Part of a small language model's weights: width 160, no biases in attention or MLP.
Each number is 200 + 40 x the weight over its row's rms, rounded and kept within 0 to 999. Layers, rows and columns count from 0. The size before them is the row's rms in percent of the matrix's.

# up: layer 16 MLP up, 448x160, rms 0.237, rows 330-358, columns 80-159
# down: layer 16 MLP down (transposed), 448x160, rms 0.135, rows 330-357, columns 80-159
# gate: layer 16 MLP gate, 448x160, rms 0.247, rows 331-358, columns 80-159
up330,100,250,261,213,277,272,163,185,238,209,267,197,170,191,121,204,183,205,190,166,211,177,195,178,231,232,249,222,282,101,253,147,214,247,231,152,211,204,222,154,175,221,169,193,184,249,132,191,174,180,217,212,237,275,193,286,138,186,187,198,273,207,255,252,146,207,214,208,220,152,185,192,297,165,196,194,206,197,168,169,231
down330,100,189,271,158,145,209,269,180,177,206,175,205,177,192,183,217,236,108,214,206,209,162,232,176,153,209,169,230,152,210,269,269,202,164,169,127,193,232,189,221,154,129,258,151,189,151,225,193,237,151,136,198,160,193,136,215,178,170,263,89,169,48,240,211,185,210,201,182,202,202,283,202,232,244,152,197,266,170,233,182,176
gate331,089,173,248,215,245,112,270,220,135,267,220,191,220,195,182,125,286,140,212,155,216,153,209,194,149,155,283,178,238,217,171,130,207,181,238,196,182,259,122,231,173,212,249,229,191,217,223,202,229,169,200,240,128,190,242,163,199,179,211,232,230,248,226,179,203,183,215,215,176,168,292,185,158,243,141,158,182,221,178,178,111
up331,097,221,207,122,220,165,149,213,254,217,214,250,216,163,234,271,213,288,263,258,245,201,220,202,290,224,216,256,270,204,205,276,207,229,216,238,198,218,185,238,220,208,269,206,189,226,201,254,175,190,139,144,201,215,143,219,177,183,210,216,221,194,213,163,215,176,187,103,194,172,220,140,161,228,166,206,127,190,188,195,199
down331,091,183,200,217,122,203,196,135,146,136,169,251,214,193,209,158,170,129,197,143,166,212,191,154,235,219,223,208,209,173,213,217,269,176,235,177,236,147,214,195,169,217,186,220,266,176,121,124,161,144,227,244,248,232,171,206,129,198,225,168,197,146,223,164,160,212,217,240,272,238,150,208,144,207,223,291,214,225,198,232,254
gate332,101,270,226,248,217,161,183,203,235,176,161,256,192,236,234,233,216,227,147,173,153,232,177,159,138,153,192,172,165,114,237,154,214,217,250,119,309,105,138,83,167,179,243,250,172,214,172,175,262,121,138,166,225,217,207,214,164,202,194,186,182,247,220,219,185,170,223,195,202,198,169,160,186,138,149,250,236,179,182,222,200
up332,099,195,234,183,219,190,234,183,252,195,159,176,186,165,277,129,276,170,269,135,153,141,143,132,248,169,213,255,255,174,195,192,136,184,167,187,194,236,113,158,158,211,172,218,164,189,161,296,169,195,234,266,183,166,219,206,271,173,278,194,244,153,176,186,237,206,189,198,254,223,241,226,249,177,223,197,146,190,230,187,173
down332,101,201,174,152,120,183,203,160,178,204,203,167,163,157,258,243,214,138,247,217,203,190,164,258,234,154,105,200,248,187,174,241,169,283,237,272,129,228,202,234,217,217,176,139,221,211,222,163,145,180,302,253,251,181,260,180,206,156,171,231,236,163,254,118,217,248,220,162,276,166,243,262,231,150,205,200,163,244,202,275,209
gate333,093,137,159,175,166,231,191,227,199,212,159,198,149,256,169,275,241,210,198,204,200,181,226,162,210,226,196,158,255,194,221,133,236,265,246,176,213,216,175,277,216,209,251,247,175,270,256,190,225,261,157,194,216,139,135,267,244,227,234,169,146,291,164,205,224,204,248,228,217,205,140,221,173,123,204,218,195,272,192,185,205
up333,095,162,189,154,193,222,300,277,268,213,211,214,190,155,179,184,234,142,182,170,194,168,102,223,209,211,206,244,201,205,170,212,201,214,163,235,212,170,162,155,229,210,269,209,259,177,235,152,195,237,146,161,216,267,242,180,133,166,203,236,181,221,255,225,231,234,83,192,139,159,274,147,195,236,187,137,268,128,255,181,162
down333,096,206,233,176,211,97,174,148,169,149,216,241,105,246,149,196,170,187,226,147,178,198,259,131,226,128,166,205,269,200,254,244,165,215,205,186,239,262,149,156,279,179,242,223,189,185,168,188,206,247,181,143,244,260,170,160,190,174,153,234,208,195,178,179,168,243,182,171,192,214,238,214,180,212,225,263,195,323,174,141,164
gate334,105,258,140,188,158,188,148,187,116,250,237,209,213,208,197,182,147,250,212,213,202,228,242,173,136,175,214,190,171,110,226,202,267,168,183,134,171,152,224,229,249,260,226,210,237,176,186,178,183,145,219,187,168,213,231,113,189,215,182,153,271,225,194,221,221,186,196,219,260,233,210,150,147,191,192,182,259,199,160,248,226
up334,097,195,157,262,266,203,193,165,318,137,237,178,180,199,223,195,225,214,190,221,172,208,194,191,252,255,187,248,231,174,201,198,98,157,152,153,225,201,223,162,133,167,116,200,179,174,235,174,194,195,216,177,132,193,254,153,185,176,168,159,276,188,185,123,174,169,237,207,210,205,217,220,183,215,207,125,206,205,245,128,271
down334,096,243,179,269,194,140,272,218,247,182,230,209,218,166,274,183,239,207,261,207,240,202,247,226,210,198,221,253,192,136,232,208,135,158,234,129,206,208,129,198,201,185,188,198,220,178,184,240,255,258,204,187,235,215,251,138,177,156,141,186,131,240,209,174,128,214,220,215,217,166,223,150,183,204,252,188,214,110,260,225,181
gate335,100,257,221,191,181,301,222,176,202,209,154,204,148,215,158,135,154,238,232,161,152,207,196,204,218,165,184,128,183,206,161,220,182,210,199,264,181,226,230,166,159,195,238,244,279,187,188,225,264,215,283,159,223,175,158,210,210,241,245,232,255,266,203,263,245,279,143,222,254,185,195,208,299,146,205,173,211,155,143,281,230
up335,103,148,204,206,154,111,225,210,236,122,186,277,233,189,260,243,236,267,175,192,179,223,212,177,184,160,188,176,197,222,131,231,223,181,182,122,142,203,268,134,194,206,192,205,262,222,204,190,188,207,251,220,168,237,184,225,247,170,226,178,146,139,160,231,233,129,214,198,114,180,176,195,98,176,209,248,188,183,241,161,186
down335,103,195,235,154,205,283,161,194,238,171,167,208,197,211,214,233,193,259,204,275,210,178,141,264,204,259,244,168,236,231,266,174,147,234,244,202,225,193,192,198,150,134,180,196,159,174,264,190,150,275,191,161,205,156,197,188,265,227,157,183,206,279,188,96,201,189,185,179,210,282,123,227,286,168,164,236,179,259,145,186,213
gate336,097,148,195,167,182,217,163,200,196,215,182,258,161,208,212,235,171,251,168,128,255,205,55,188,296,222,206,174,215,250,203,201,256,236,235,241,196,227,221,184,216,162,192,187,169,137,141,215,142,199,158,227,245,163,232,207,167,167,240,177,233,195,245,183,135,279,229,277,184,247,113,216,200,191,170,245,141,234,218,169,143
up336,093,168,177,229,248,178,208,248,152,205,182,212,122,176,204,188,167,235,223,172,164,210,139,194,240,199,171,175,231,172,175,168,179,218,202,200,161,195,205,255,209,156,202,247,183,145,208,212,201,225,175,208,263,210,244,282,139,223,240,214,169,267,189,258,227,187,218,286,167,217,162,203,194,160,124,178,213,170,199,94,139
down336,091,200,160,228,200,173,152,163,214,218,221,133,175,188,241,208,191,201,294,205,161,141,175,213,214,173,223,174,176,222,173,79,176,215,210,153,167,211,119,221,278,225,239,224,218,186,202,202,212,213,237,169,255,207,238,166,106,168,205,159,188,5,229,207,187,199,192,188,186,247,220,152,198,217,210,233,227,258,205,239,204
gate337,098,234,212,186,120,225,140,223,162,228,276,235,154,180,241,202,186,225,249,204,153,225,202,188,215,115,199,215,289,182,194,219,176,256,193,145,165,125,240,247,247,234,157,193,250,198,265,220,164,106,243,210,224,187,256,198,151,160,136,201,181,142,226,191,187,281,199,160,216,169,210,169,256,167,201,208,117,238,148,162,149
up337,098,215,261,218,190,220,138,242,235,224,199,231,121,133,195,263,165,252,175,209,174,191,236,169,223,213,202,170,189,188,221,218,149,217,165,171,177,200,138,223,255,205,296,215,258,171,200,203,287,175,169,179,211,213,263,254,209,220,260,185,238,200,191,262,192,197,185,217,141,174,194,142,294,188,197,204,209,268,188,191,166
down337,097,246,164,142,161,272,190,225,264,171,167,224,237,192,224,248,228,191,236,135,106,201,149,168,128,171,289,276,208,225,253,166,197,191,174,203,231,280,212,191,145,202,183,198,158,221,163,234,209,182,235,200,265,263,228,227,175,205,186,245,162,135,128,175,197,265,191,193,202,177,186,197,300,207,193,186,231,115,183,266,124
gate338,110,303,197,222,193,150,237,213,156,165,202,225,159,167,166,112,194,198,244,229,172,180,215,86,259,141,241,236,232,156,232,184,246,170,257,181,202,67,222,160,215,187,199,186,167,182,168,164,196,245,247,229,258,203,158,124,210,216,212,178,90,136,193,187,219,187,234,146,230,160,210,203,205,203,199,172,181,155,135,205,154
up338,106,197,213,209,247,191,171,264,148,168,202,194,205,235,194,190,179,190,171,185,193,263,278,156,136,212,242,204,201,71,217,233,173,117,231,187,162,213,150,223,219,140,189,181,172,203,162,204,264,168,211,230,224,233,215,187,209,164,192,228,225,150,198,166,228,150,138,173,236,163,201,199,270,129,278,125,169,165,171,212,183
down338,101,253,230,231,198,219,198,181,170,192,226,218,208,193,248,246,191,236,133,182,175,204,209,169,232,208,223,190,212,231,204,234,161,206,282,234,201,167,167,247,200,170,263,211,215,175,154,54,200,209,239,213,185,222,160,207,201,180,222,174,138,211,190,190,132,181,199,136,241,122,125,165,251,291,171,179,271,208,236,200,282
gate339,103,240,174,242,200,224,186,201,169,241,221,89,225,193,145,171,227,216,125,203,172,248,202,171,202,250,182,254,180,222,165,231,239,196,295,226,166,136,113,188,199,209,239,230,212,260,252,232,219,304,226,248,241,252,229,234,192,236,201,226,130,269,159,185,176,278,203,191,205,181,239,107,163,214,256,228,226,218,245,257,191
up339,101,225,224,241,247,158,234,236,239,132,207,236,91,222,157,166,123,222,203,187,141,214,178,162,209,162,153,225,176,163,127,214,172,164,187,154,204,236,196,176,202,176,196,187,135,136,216,232,155,193,214,195,215,175,165,151,200,180,201,141,221,237,138,190,221,190,233,153,257,142,200,232,208,202,188,225,143,145,141,215,124
down339,097,153,189,221,140,158,96,210,183,238,198,247,241,197,164,135,209,175,247,172,165,188,269,182,189,213,182,224,219,194,191,177,168,217,180,147,222,172,205,316,147,187,217,193,154,216,278,161,176,271,177,184,187,259,172,184,165,171,293,193,224,200,225,308,134,203,237,201,224,236,151,171,250,204,69,201,253,157,166,203,198
gate340,097,208,122,176,184,166,230,231,186,199,236,202,151,142,165,192,209,227,172,237,237,154,181,154,205,233,261,184,180,138,285,195,179,198,233,184,175,196,223,121,210,202,229,202,189,217,220,171,139,232,132,294,140,109,211,197,266,213,206,137,226,192,112,225,189,210,225,191,240,201,155,181,158,250,234,200,248,228,223,144,185
up340,098,194,184,218,213,193,206,225,179,231,179,158,182,211,187,149,101,208,267,200,234,229,215,279,209,186,253,156,237,234,180,198,187,131,300,143,142,125,194,217,239,227,204,117,175,175,250,240,219,207,171,184,229,213,237,183,221,263,201,176,227,240,170,231,217,235,229,193,198,153,139,241,191,129,228,237,164,162,149,201,173
down340,096,217,256,223,182,233,268,193,251,237,169,122,218,197,132,173,223,296,172,236,185,172,180,238,279,275,239,211,157,137,202,154,180,143,262,182,140,191,176,194,160,163,220,128,199,142,231,184,174,206,238,184,211,221,285,112,254,215,241,225,202,148,174,186,189,267,132,196,218,220,263,192,219,239,125,214,185,191,200,174,262
gate341,113,251,166,164,238,172,179,105,247,251,234,241,164,173,176,253,214,202,209,186,187,210,166,208,166,238,212,245,162,213,270,242,137,132,224,193,113,144,290,144,213,227,187,210,157,122,199,186,214,143,223,193,216,225,213,215,186,195,278,244,207,158,194,183,247,202,199,170,134,219,202,254,232,195,215,135,136,228,215,174,150
up341,109,177,158,206,211,264,298,156,150,201,155,188,244,245,217,146,118,123,256,199,203,184,185,209,249,162,252,185,232,227,179,176,243,196,238,194,197,197,155,192,249,207,225,200,157,212,195,167,220,185,153,211,218,199,235,189,188,199,199,124,181,269,163,146,246,219,235,232,188,150,197,285,210,153,214,211,252,192,189,224,190
down341,103,164,157,177,175,190,80,244,140,118,197,161,163,213,237,221,220,200,226,244,201,147,123,168,310,155,234,200,140,244,227,183,223,233,207,235,233,120,181,225,232,240,198,233,208,205,252,262,243,241,176,234,193,256,179,165,162,271,159,270,205,319,156,204,220,203,189,229,243,204,217,163,141,188,196,220,273,227,214,247,187
gate342,091,213,268,208,168,243,189,191,163,215,213,219,146,191,150,276,202,143,174,171,263,238,159,184,220,249,177,184,277,229,158,111,150,235,170,243,208,255,185,159,203,147,213,152,238,165,204,162,149,144,209,197,268,214,112,144,127,132,187,225,146,213,290,150,198,220,152,175,229,249,156,193,230,196,180,207,159,186,250,237,194
up342,102,184,132,179,94,261,284,158,164,160,166,213,141,200,187,146,210,198,177,237,202,118,178,103,246,190,217,195,200,217,215,163,170,220,103,155,201,234,210,213,169,168,214,217,206,175,224,252,252,156,136,203,207,310,296,136,246,225,255,237,158,120,218,136,167,180,225,114,187,118,190,255,202,233,231,182,204,210,207,218,191
down342,100,252,219,267,196,267,155,219,159,177,209,215,244,184,312,218,249,227,202,141,206,127,212,176,234,185,217,145,148,227,186,220,200,142,175,233,185,148,245,196,118,198,144,89,182,190,211,210,205,182,227,206,208,223,174,249,265,196,164,224,245,292,162,188,249,268,229,254,226,233,266,217,198,158,153,247,245,202,173,168,162
gate343,100,223,171,236,185,223,201,131,170,249,144,196,255,200,232,254,203,246,146,139,260,132,306,187,186,164,249,216,236,236,145,219,240,184,209,196,325,136,232,109,168,248,156,160,219,142,211,219,208,274,262,217,232,235,255,149,233,233,200,205,134,185,211,159,239,197,207,211,187,249,244,219,145,285,213,148,214,218,230,140,260
up343,098,177,210,244,199,209,247,206,198,213,155,168,213,208,215,203,137,258,194,188,260,104,245,145,127,231,191,266,181,233,177,174,245,245,183,142,290,206,229,197,206,163,262,169,234,207,184,265,168,181,240,173,201,210,178,169,150,176,171,256,236,221,188,184,231,156,269,93,184,242,223,231,142,309,201,192,217,257,224,97,197
down343,101,219,183,174,238,197,188,249,208,170,239,201,209,255,245,103,212,181,248,147,267,175,137,239,238,216,162,168,146,154,179,160,210,244,299,229,242,229,249,231,208,281,163,214,292,199,92,199,194,194,175,200,167,221,232,211,239,185,221,261,187,152,162,181,148,187,165,205,242,291,265,208,151,259,255,175,198,132,238,229,216
gate344,100,243,194,203,152,204,211,185,285,220,275,207,167,150,197,224,183,210,212,184,140,198,196,191,307,174,210,263,221,146,188,169,163,232,256,188,217,181,152,273,168,243,178,192,198,184,187,222,250,250,208,202,224,246,246,177,283,212,222,140,189,178,194,256,266,184,178,178,276,270,233,186,234,178,161,259,238,165,247,258,200
up344,101,184,190,181,238,184,209,295,143,292,172,181,198,132,187,243,194,288,245,184,215,256,173,244,301,171,191,233,139,171,201,214,267,54,228,223,209,174,191,218,178,253,192,181,188,205,185,152,214,152,179,207,185,186,206,236,166,172,188,182,224,207,188,247,211,124,154,198,241,234,187,190,261,298,203,192,217,211,221,207,185
down344,095,131,130,262,138,214,166,174,211,197,252,174,253,227,242,192,225,207,213,178,188,181,200,175,240,181,173,193,161,230,206,240,164,239,133,224,209,171,277,198,204,232,194,204,246,169,218,223,198,231,231,221,205,147,253,130,158,176,262,223,201,183,229,249,193,201,170,211,218,212,239,244,174,178,174,192,174,267,183,211,226
gate345,107,243,181,155,214,294,201,197,208,239,201,178,203,191,212,234,186,210,224,201,149,159,211,176,199,137,152,177,161,186,194,224,258,303,248,191,241,188,227,250,153,198,239,172,188,204,192,240,172,202,203,188,182,216,160,173,156,237,217,107,205,283,232,198,222,203,145,201,285,172,261,146,219,239,132,160,216,190,200,185,224
up345,099,266,225,224,150,234,218,240,198,197,270,276,278,182,199,251,242,123,158,173,243,226,174,155,197,242,182,259,221,241,179,177,124,143,226,238,102,202,228,169,223,211,167,261,164,246,158,203,117,233,151,199,305,164,197,192,208,217,256,179,183,235,186,220,239,173,196,166,196,184,120,136,163,163,202,176,155,211,238,141,253
down345,097,250,169,200,195,198,194,215,132,158,189,160,169,185,272,190,260,262,197,160,232,232,251,197,215,170,284,178,189,227,270,155,186,199,238,218,212,163,198,239,204,211,189,162,191,215,202,213,176,273,223,210,181,214,215,214,272,205,130,241,198,150,201,161,216,184,208,245,191,213,142,213,177,233,202,296,174,125,242,191,176
gate346,102,154,219,213,254,214,177,194,165,174,248,150,165,194,177,272,278,160,147,168,192,300,209,129,215,295,218,197,157,169,153,171,236,220,161,251,264,194,218,163,144,249,173,158,156,201,188,240,145,196,182,111,208,221,189,178,194,201,237,217,247,331,211,232,178,188,136,190,233,204,229,285,223,148,173,177,109,218,183,194,289
up346,097,197,134,206,169,247,159,161,214,227,133,192,211,213,132,210,152,214,183,219,146,163,232,161,227,121,254,231,171,155,205,279,247,183,199,223,245,153,259,182,171,219,192,238,174,273,213,174,214,200,148,221,218,136,173,207,207,121,130,227,194,200,189,248,207,175,205,123,263,140,152,243,203,276,223,184,264,262,244,203,207
down346,099,221,271,119,206,217,200,227,137,183,225,216,164,222,150,161,210,138,195,140,225,191,250,180,178,181,215,175,186,263,117,213,146,152,262,232,248,198,169,185,197,157,203,252,176,196,228,219,189,247,161,155,181,191,226,262,152,234,236,147,227,125,235,223,186,147,174,234,182,135,268,150,110,128,282,209,146,195,174,190,212
gate347,103,207,146,100,203,200,120,155,259,184,229,244,241,195,144,196,198,155,208,218,176,255,111,124,210,135,160,160,186,245,165,145,172,279,170,144,212,187,253,208,154,201,152,244,237,225,234,122,146,217,158,239,181,177,164,215,212,146,198,226,178,188,237,265,207,215,187,221,188,149,137,143,151,175,205,223,153,164,164,276,143
up347,101,231,188,225,220,209,118,228,167,216,205,191,245,179,200,228,231,266,268,207,166,220,203,260,160,205,215,187,129,188,230,94,198,257,189,204,272,192,224,242,141,292,191,228,225,202,179,181,216,194,203,245,98,165,216,239,280,220,250,181,265,239,164,195,183,234,253,238,180,210,240,140,219,234,206,221,154,248,174,189,219
down347,105,227,205,175,220,211,242,270,209,169,285,192,186,200,184,170,201,184,232,204,262,211,143,202,196,145,201,228,144,199,202,239,180,221,203,217,244,220,216,116,209,219,124,212,152,191,234,174,145,258,167,223,182,223,163,213,189,232,132,252,196,203,212,214,132,167,193,218,149,254,118,180,105,224,219,175,258,209,161,191,113
gate348,106,118,236,203,175,184,182,205,212,249,175,172,174,158,221,136,211,256,134,209,140,219,168,197,211,200,136,242,224,211,253,196,247,183,240,247,163,235,225,250,218,210,212,150,221,239,166,261,240,171,186,191,219,297,104,131,234,147,207,159,258,236,183,198,221,249,217,134,173,160,193,204,235,304,216,143,169,174,194,216,233
up348,099,245,254,215,213,205,230,225,228,176,131,268,250,227,223,152,246,162,186,185,247,125,185,134,196,276,209,119,219,196,211,170,270,235,200,140,240,193,198,134,191,188,223,319,237,229,238,180,160,193,214,241,245,117,198,196,121,199,214,237,131,244,240,200,217,215,266,197,244,257,178,227,157,121,154,248,175,223,173,236,240
down348,098,183,108,170,165,255,259,177,142,126,240,221,162,193,155,201,196,216,254,201,208,270,311,217,247,171,226,204,256,253,208,233,160,161,149,187,115,218,211,167,206,168,172,197,176,158,192,192,198,238,182,212,152,289,221,244,264,140,179,176,249,242,198,216,164,196,234,228,150,207,201,183,241,241,184,126,197,251,157,240,265
gate349,094,212,247,180,213,203,179,264,239,246,148,187,191,218,196,247,154,154,252,148,130,265,130,197,144,223,233,208,191,304,230,190,199,195,162,165,177,165,175,198,168,200,236,243,190,220,179,173,277,172,161,273,236,297,199,150,202,190,233,172,233,288,231,175,188,180,241,173,228,170,188,188,211,186,196,137,203,208,241,206,132
up349,102,247,180,137,202,224,241,174,128,184,223,184,186,251,255,188,178,241,148,268,162,240,180,144,172,188,210,246,177,220,171,131,212,240,228,165,203,236,233,218,195,136,136,203,292,190,192,161,180,115,233,207,133,177,240,179,196,225,185,198,183,162,211,241,101,193,268,188,186,202,166,158,260,140,130,149,263,215,196,227,174
down349,099,189,220,258,184,265,249,289,220,220,202,158,146,185,155,211,139,217,158,235,233,212,217,179,175,250,269,244,165,232,176,177,194,169,219,192,210,95,201,205,157,213,234,218,178,212,167,202,230,171,247,219,225,280,157,194,257,204,190,181,269,189,204,163,273,167,252,184,177,169,231,204,242,219,169,98,181,177,188,191,191
gate350,100,134,217,223,220,234,144,232,191,239,221,203,252,237,176,199,116,193,156,283,197,239,163,211,232,155,247,203,221,231,180,222,234,249,276,203,131,188,194,256,143,193,275,228,213,256,202,182,202,151,207,157,245,186,164,215,208,224,235,252,275,195,187,165,233,214,201,146,185,242,116,266,162,281,152,227,198,135,262,151,234
up350,103,157,148,220,196,210,176,201,197,232,134,203,244,145,262,227,223,187,248,181,288,154,211,202,165,158,222,245,196,261,258,147,235,196,196,142,125,108,212,188,218,255,148,169,196,183,169,165,170,232,221,273,242,293,186,156,210,183,213,151,180,243,241,182,259,123,174,192,144,175,177,191,153,177,315,206,240,146,177,169,200
down350,098,138,304,195,233,153,165,209,132,245,111,185,197,151,206,220,176,249,208,170,187,131,181,233,214,247,232,200,208,249,220,259,177,231,278,173,155,236,196,218,192,220,197,132,156,174,284,223,208,197,180,206,222,242,193,195,162,208,187,186,190,207,157,207,184,152,191,222,151,247,178,194,185,196,226,247,171,220,317,248,192
gate351,099,284,177,189,144,222,219,243,227,154,202,153,231,132,227,158,216,200,112,211,237,204,212,195,136,219,225,188,170,247,176,263,291,238,233,131,204,269,290,190,144,197,169,252,276,176,255,166,205,126,194,224,199,265,211,131,158,137,197,241,191,191,171,151,185,250,230,193,213,182,209,178,165,159,167,228,136,192,223,163,176
up351,091,233,259,99,108,260,141,226,178,246,207,165,244,170,258,179,199,279,155,183,217,196,280,184,193,239,208,159,276,183,212,226,227,210,212,225,154,239,141,197,199,219,233,299,216,237,281,174,217,227,159,213,174,182,142,195,254,210,246,145,256,73,255,144,183,145,180,232,253,233,296,201,219,149,148,175,183,190,213,234,248
down351,093,251,250,178,156,213,183,198,194,275,188,186,220,265,207,255,276,228,167,197,140,161,206,196,234,270,311,211,154,186,212,152,202,189,270,205,188,164,186,177,176,238,204,206,233,241,247,204,170,155,183,175,141,232,276,182,226,192,228,168,199,82,176,143,220,158,220,160,207,140,247,177,173,170,175,261,171,144,199,215,244
gate352,100,274,264,252,251,156,192,191,184,98,213,228,154,139,237,226,194,262,236,187,195,252,259,190,192,215,111,142,226,251,189,241,144,263,194,172,182,210,169,200,163,119,189,160,200,258,200,188,191,197,228,224,229,173,176,150,195,220,213,221,239,193,248,186,231,187,274,196,186,263,158,176,242,296,141,242,148,249,219,188,209
up352,103,231,176,211,206,182,205,196,248,136,190,207,146,192,149,168,99,225,224,205,235,266,169,170,127,183,171,184,201,196,169,255,159,254,173,184,182,243,166,241,136,199,261,199,151,194,197,208,224,179,131,195,231,204,214,208,199,222,222,217,201,196,222,249,145,209,203,210,213,257,172,171,272,204,157,166,245,205,206,223,155
down352,104,226,246,146,278,206,214,197,267,189,181,127,206,252,220,199,178,203,133,249,151,239,166,202,206,192,300,206,194,117,213,237,219,275,244,182,159,177,257,196,226,241,178,202,193,178,119,189,209,184,208,203,152,230,204,191,137,156,146,212,152,61,184,199,210,174,190,144,286,154,183,190,181,200,225,182,203,221,262,181,223
gate353,095,201,197,235,138,156,176,159,127,215,161,229,209,240,184,185,224,150,232,252,149,190,187,152,129,207,209,193,177,218,150,184,146,182,225,220,134,269,228,120,173,228,172,225,242,112,157,169,160,193,285,190,264,160,144,168,211,197,156,225,181,250,238,196,214,183,217,166,258,202,179,206,223,230,193,264,152,238,189,165,179
up353,102,179,146,219,195,151,173,162,155,208,179,98,242,213,179,139,199,218,206,219,205,223,260,168,224,178,182,266,188,204,289,212,220,201,190,237,183,271,196,248,250,216,185,239,222,229,234,193,201,154,202,165,224,200,171,192,298,178,185,171,177,184,250,188,177,155,228,222,208,211,173,243,223,200,192,176,232,267,261,261,161
down353,100,144,147,128,177,203,208,177,173,133,167,200,223,202,194,293,224,281,187,176,168,162,197,215,169,113,177,162,215,172,211,285,229,115,194,177,234,176,181,230,212,221,221,166,172,248,177,189,250,254,280,209,244,224,196,168,227,117,182,242,180,168,151,146,192,166,250,214,290,251,181,180,198,186,235,206,284,242,186,169,177
gate354,097,200,200,195,117,130,234,174,195,202,140,181,114,162,278,236,231,174,234,161,223,212,220,234,128,243,210,144,201,201,229,227,216,210,158,167,188,197,196,248,229,208,168,96,228,229,262,253,190,145,232,138,198,214,181,263,210,89,201,175,219,291,203,129,208,129,249,144,179,217,204,209,274,176,184,248,172,156,215,219,197
up354,096,204,158,171,234,209,113,212,230,248,140,163,176,212,200,253,214,184,177,243,153,167,247,196,249,212,312,200,152,211,153,148,182,231,236,245,222,250,146,199,159,192,257,182,191,309,243,215,190,262,151,271,209,203,232,124,199,261,239,229,266,158,181,169,234,211,202,172,239,174,187,267,192,133,243,172,210,229,175,207,172
down354,100,184,207,196,188,212,274,147,178,237,200,207,214,214,185,242,182,264,221,135,204,158,219,137,162,243,191,163,186,161,256,255,213,161,192,182,180,287,299,202,262,222,214,181,210,191,217,211,152,145,211,218,204,172,150,228,171,253,206,133,142,219,191,187,258,226,171,307,219,244,192,256,239,181,201,219,208,183,195,240,281
gate355,101,178,219,167,242,115,171,198,238,170,196,181,168,250,190,201,160,198,149,158,234,224,243,228,212,200,177,253,211,210,250,214,240,146,230,135,171,244,209,174,201,223,204,221,302,175,180,219,273,181,182,203,202,242,203,149,253,233,166,145,310,235,186,234,231,227,122,195,208,221,176,188,214,215,188,141,176,273,258,211,208
up355,097,189,193,147,225,185,254,233,234,151,194,239,183,175,261,232,184,216,244,225,229,195,168,206,217,286,204,204,192,117,214,216,255,194,214,185,207,193,266,198,206,223,246,152,174,233,156,175,222,194,172,153,111,213,156,216,144,279,237,229,238,285,179,218,242,234,155,193,153,263,232,156,168,205,241,175,216,261,223,253,252
down355,100,85,200,147,201,193,281,228,252,165,205,186,193,209,190,200,88,236,229,279,171,203,137,206,181,185,76,178,186,216,222,213,277,191,188,275,215,256,207,245,127,216,268,206,171,160,260,198,216,198,219,169,225,157,169,206,248,250,175,227,213,215,206,199,216,177,214,182,241,135,180,252,162,152,187,139,195,246,212,160,200
gate356,100,186,218,183,251,209,156,252,158,268,191,237,192,211,151,238,198,279,222,309,132,267,190,163,100,180,190,237,173,284,164,198,248,233,256,164,186,185,208,217,247,261,244,181,157,219,241,153,305,177,215,171,188,302,222,196,252,219,197,203,149,133,235,207,96,273,254,220,249,246,65,196,136,182,218,229,182,183,237,165,169
up356,097,175,259,232,215,234,270,281,169,199,239,193,141,182,202,194,99,165,230,192,124,169,226,188,173,174,210,162,213,218,217,212,295,211,187,258,221,202,180,256,265,207,203,112,255,155,229,176,255,198,210,170,229,193,185,258,298,282,271,126,209,212,157,214,215,174,228,186,172,190,272,231,215,187,245,240,142,259,145,243,167
down356,106,253,170,243,188,237,208,191,192,181,149,233,139,215,191,152,276,259,227,247,198,233,213,201,189,204,205,275,182,124,217,256,232,276,217,186,206,182,185,192,229,263,163,157,173,218,236,235,277,265,187,189,157,128,249,271,124,125,243,240,177,91,150,173,201,135,198,268,202,221,183,280,185,214,211,178,192,223,151,163,219
gate357,104,179,194,128,231,174,156,194,144,180,201,181,234,197,202,192,174,213,238,226,226,147,109,276,277,235,169,210,184,196,225,143,152,167,204,169,172,129,181,119,184,139,156,156,214,188,179,238,218,167,237,227,300,174,187,188,218,233,152,218,173,188,118,185,201,242,192,201,147,196,156,202,209,152,143,159,238,236,145,172,118
up357,098,197,165,172,73,210,227,226,185,158,243,198,198,230,146,195,232,150,168,201,222,223,236,259,210,193,211,243,194,256,158,187,141,273,246,187,200,208,236,170,165,199,197,191,240,156,148,262,236,270,185,206,162,192,219,246,181,128,126,182,130,198,175,292,236,206,189,225,239,198,263,208,217,192,186,223,86,148,272,150,158
down357,101,212,250,237,237,178,186,189,193,166,263,169,259,222,200,111,123,188,204,209,184,184,172,265,157,202,204,193,263,190,219,134,174,135,169,256,210,186,207,261,184,173,219,196,217,282,229,211,181,150,219,193,232,122,180,265,172,125,197,177,249,195,126,226,201,202,209,186,256,196,138,219,145,182,240,265,201,217,125,216,238
gate358,105,168,240,245,166,207,250,192,208,185,187,205,230,165,180,215,191,279,183,206,189,132,305,172,249,189,181,216,234,240,181,227,233,238,269,166,240,197,236,209,242,207,231,151,292,156,164,219,247,112,222,270,215,257,233,191,224,155,192,153,182,184,214,208,223,242,198,254,248,138,134,230,254,107,191,233,235,225,258,216,206
up358,099,199,164,149,233,250,181,166,207,193,192,200,253,193,234,186,241,127,164,220,234,261,155,198,176,145,204,259,216,243,267,129,186,206,208,161,134,170,229,228,206,185,209,147,267,130,244,223,291,254,157,198,224,197,206,165,184,187,199,133,163,265,221,206,218,122,129,193,207,197,164,158,183,260,175,181,286,189,176,190,196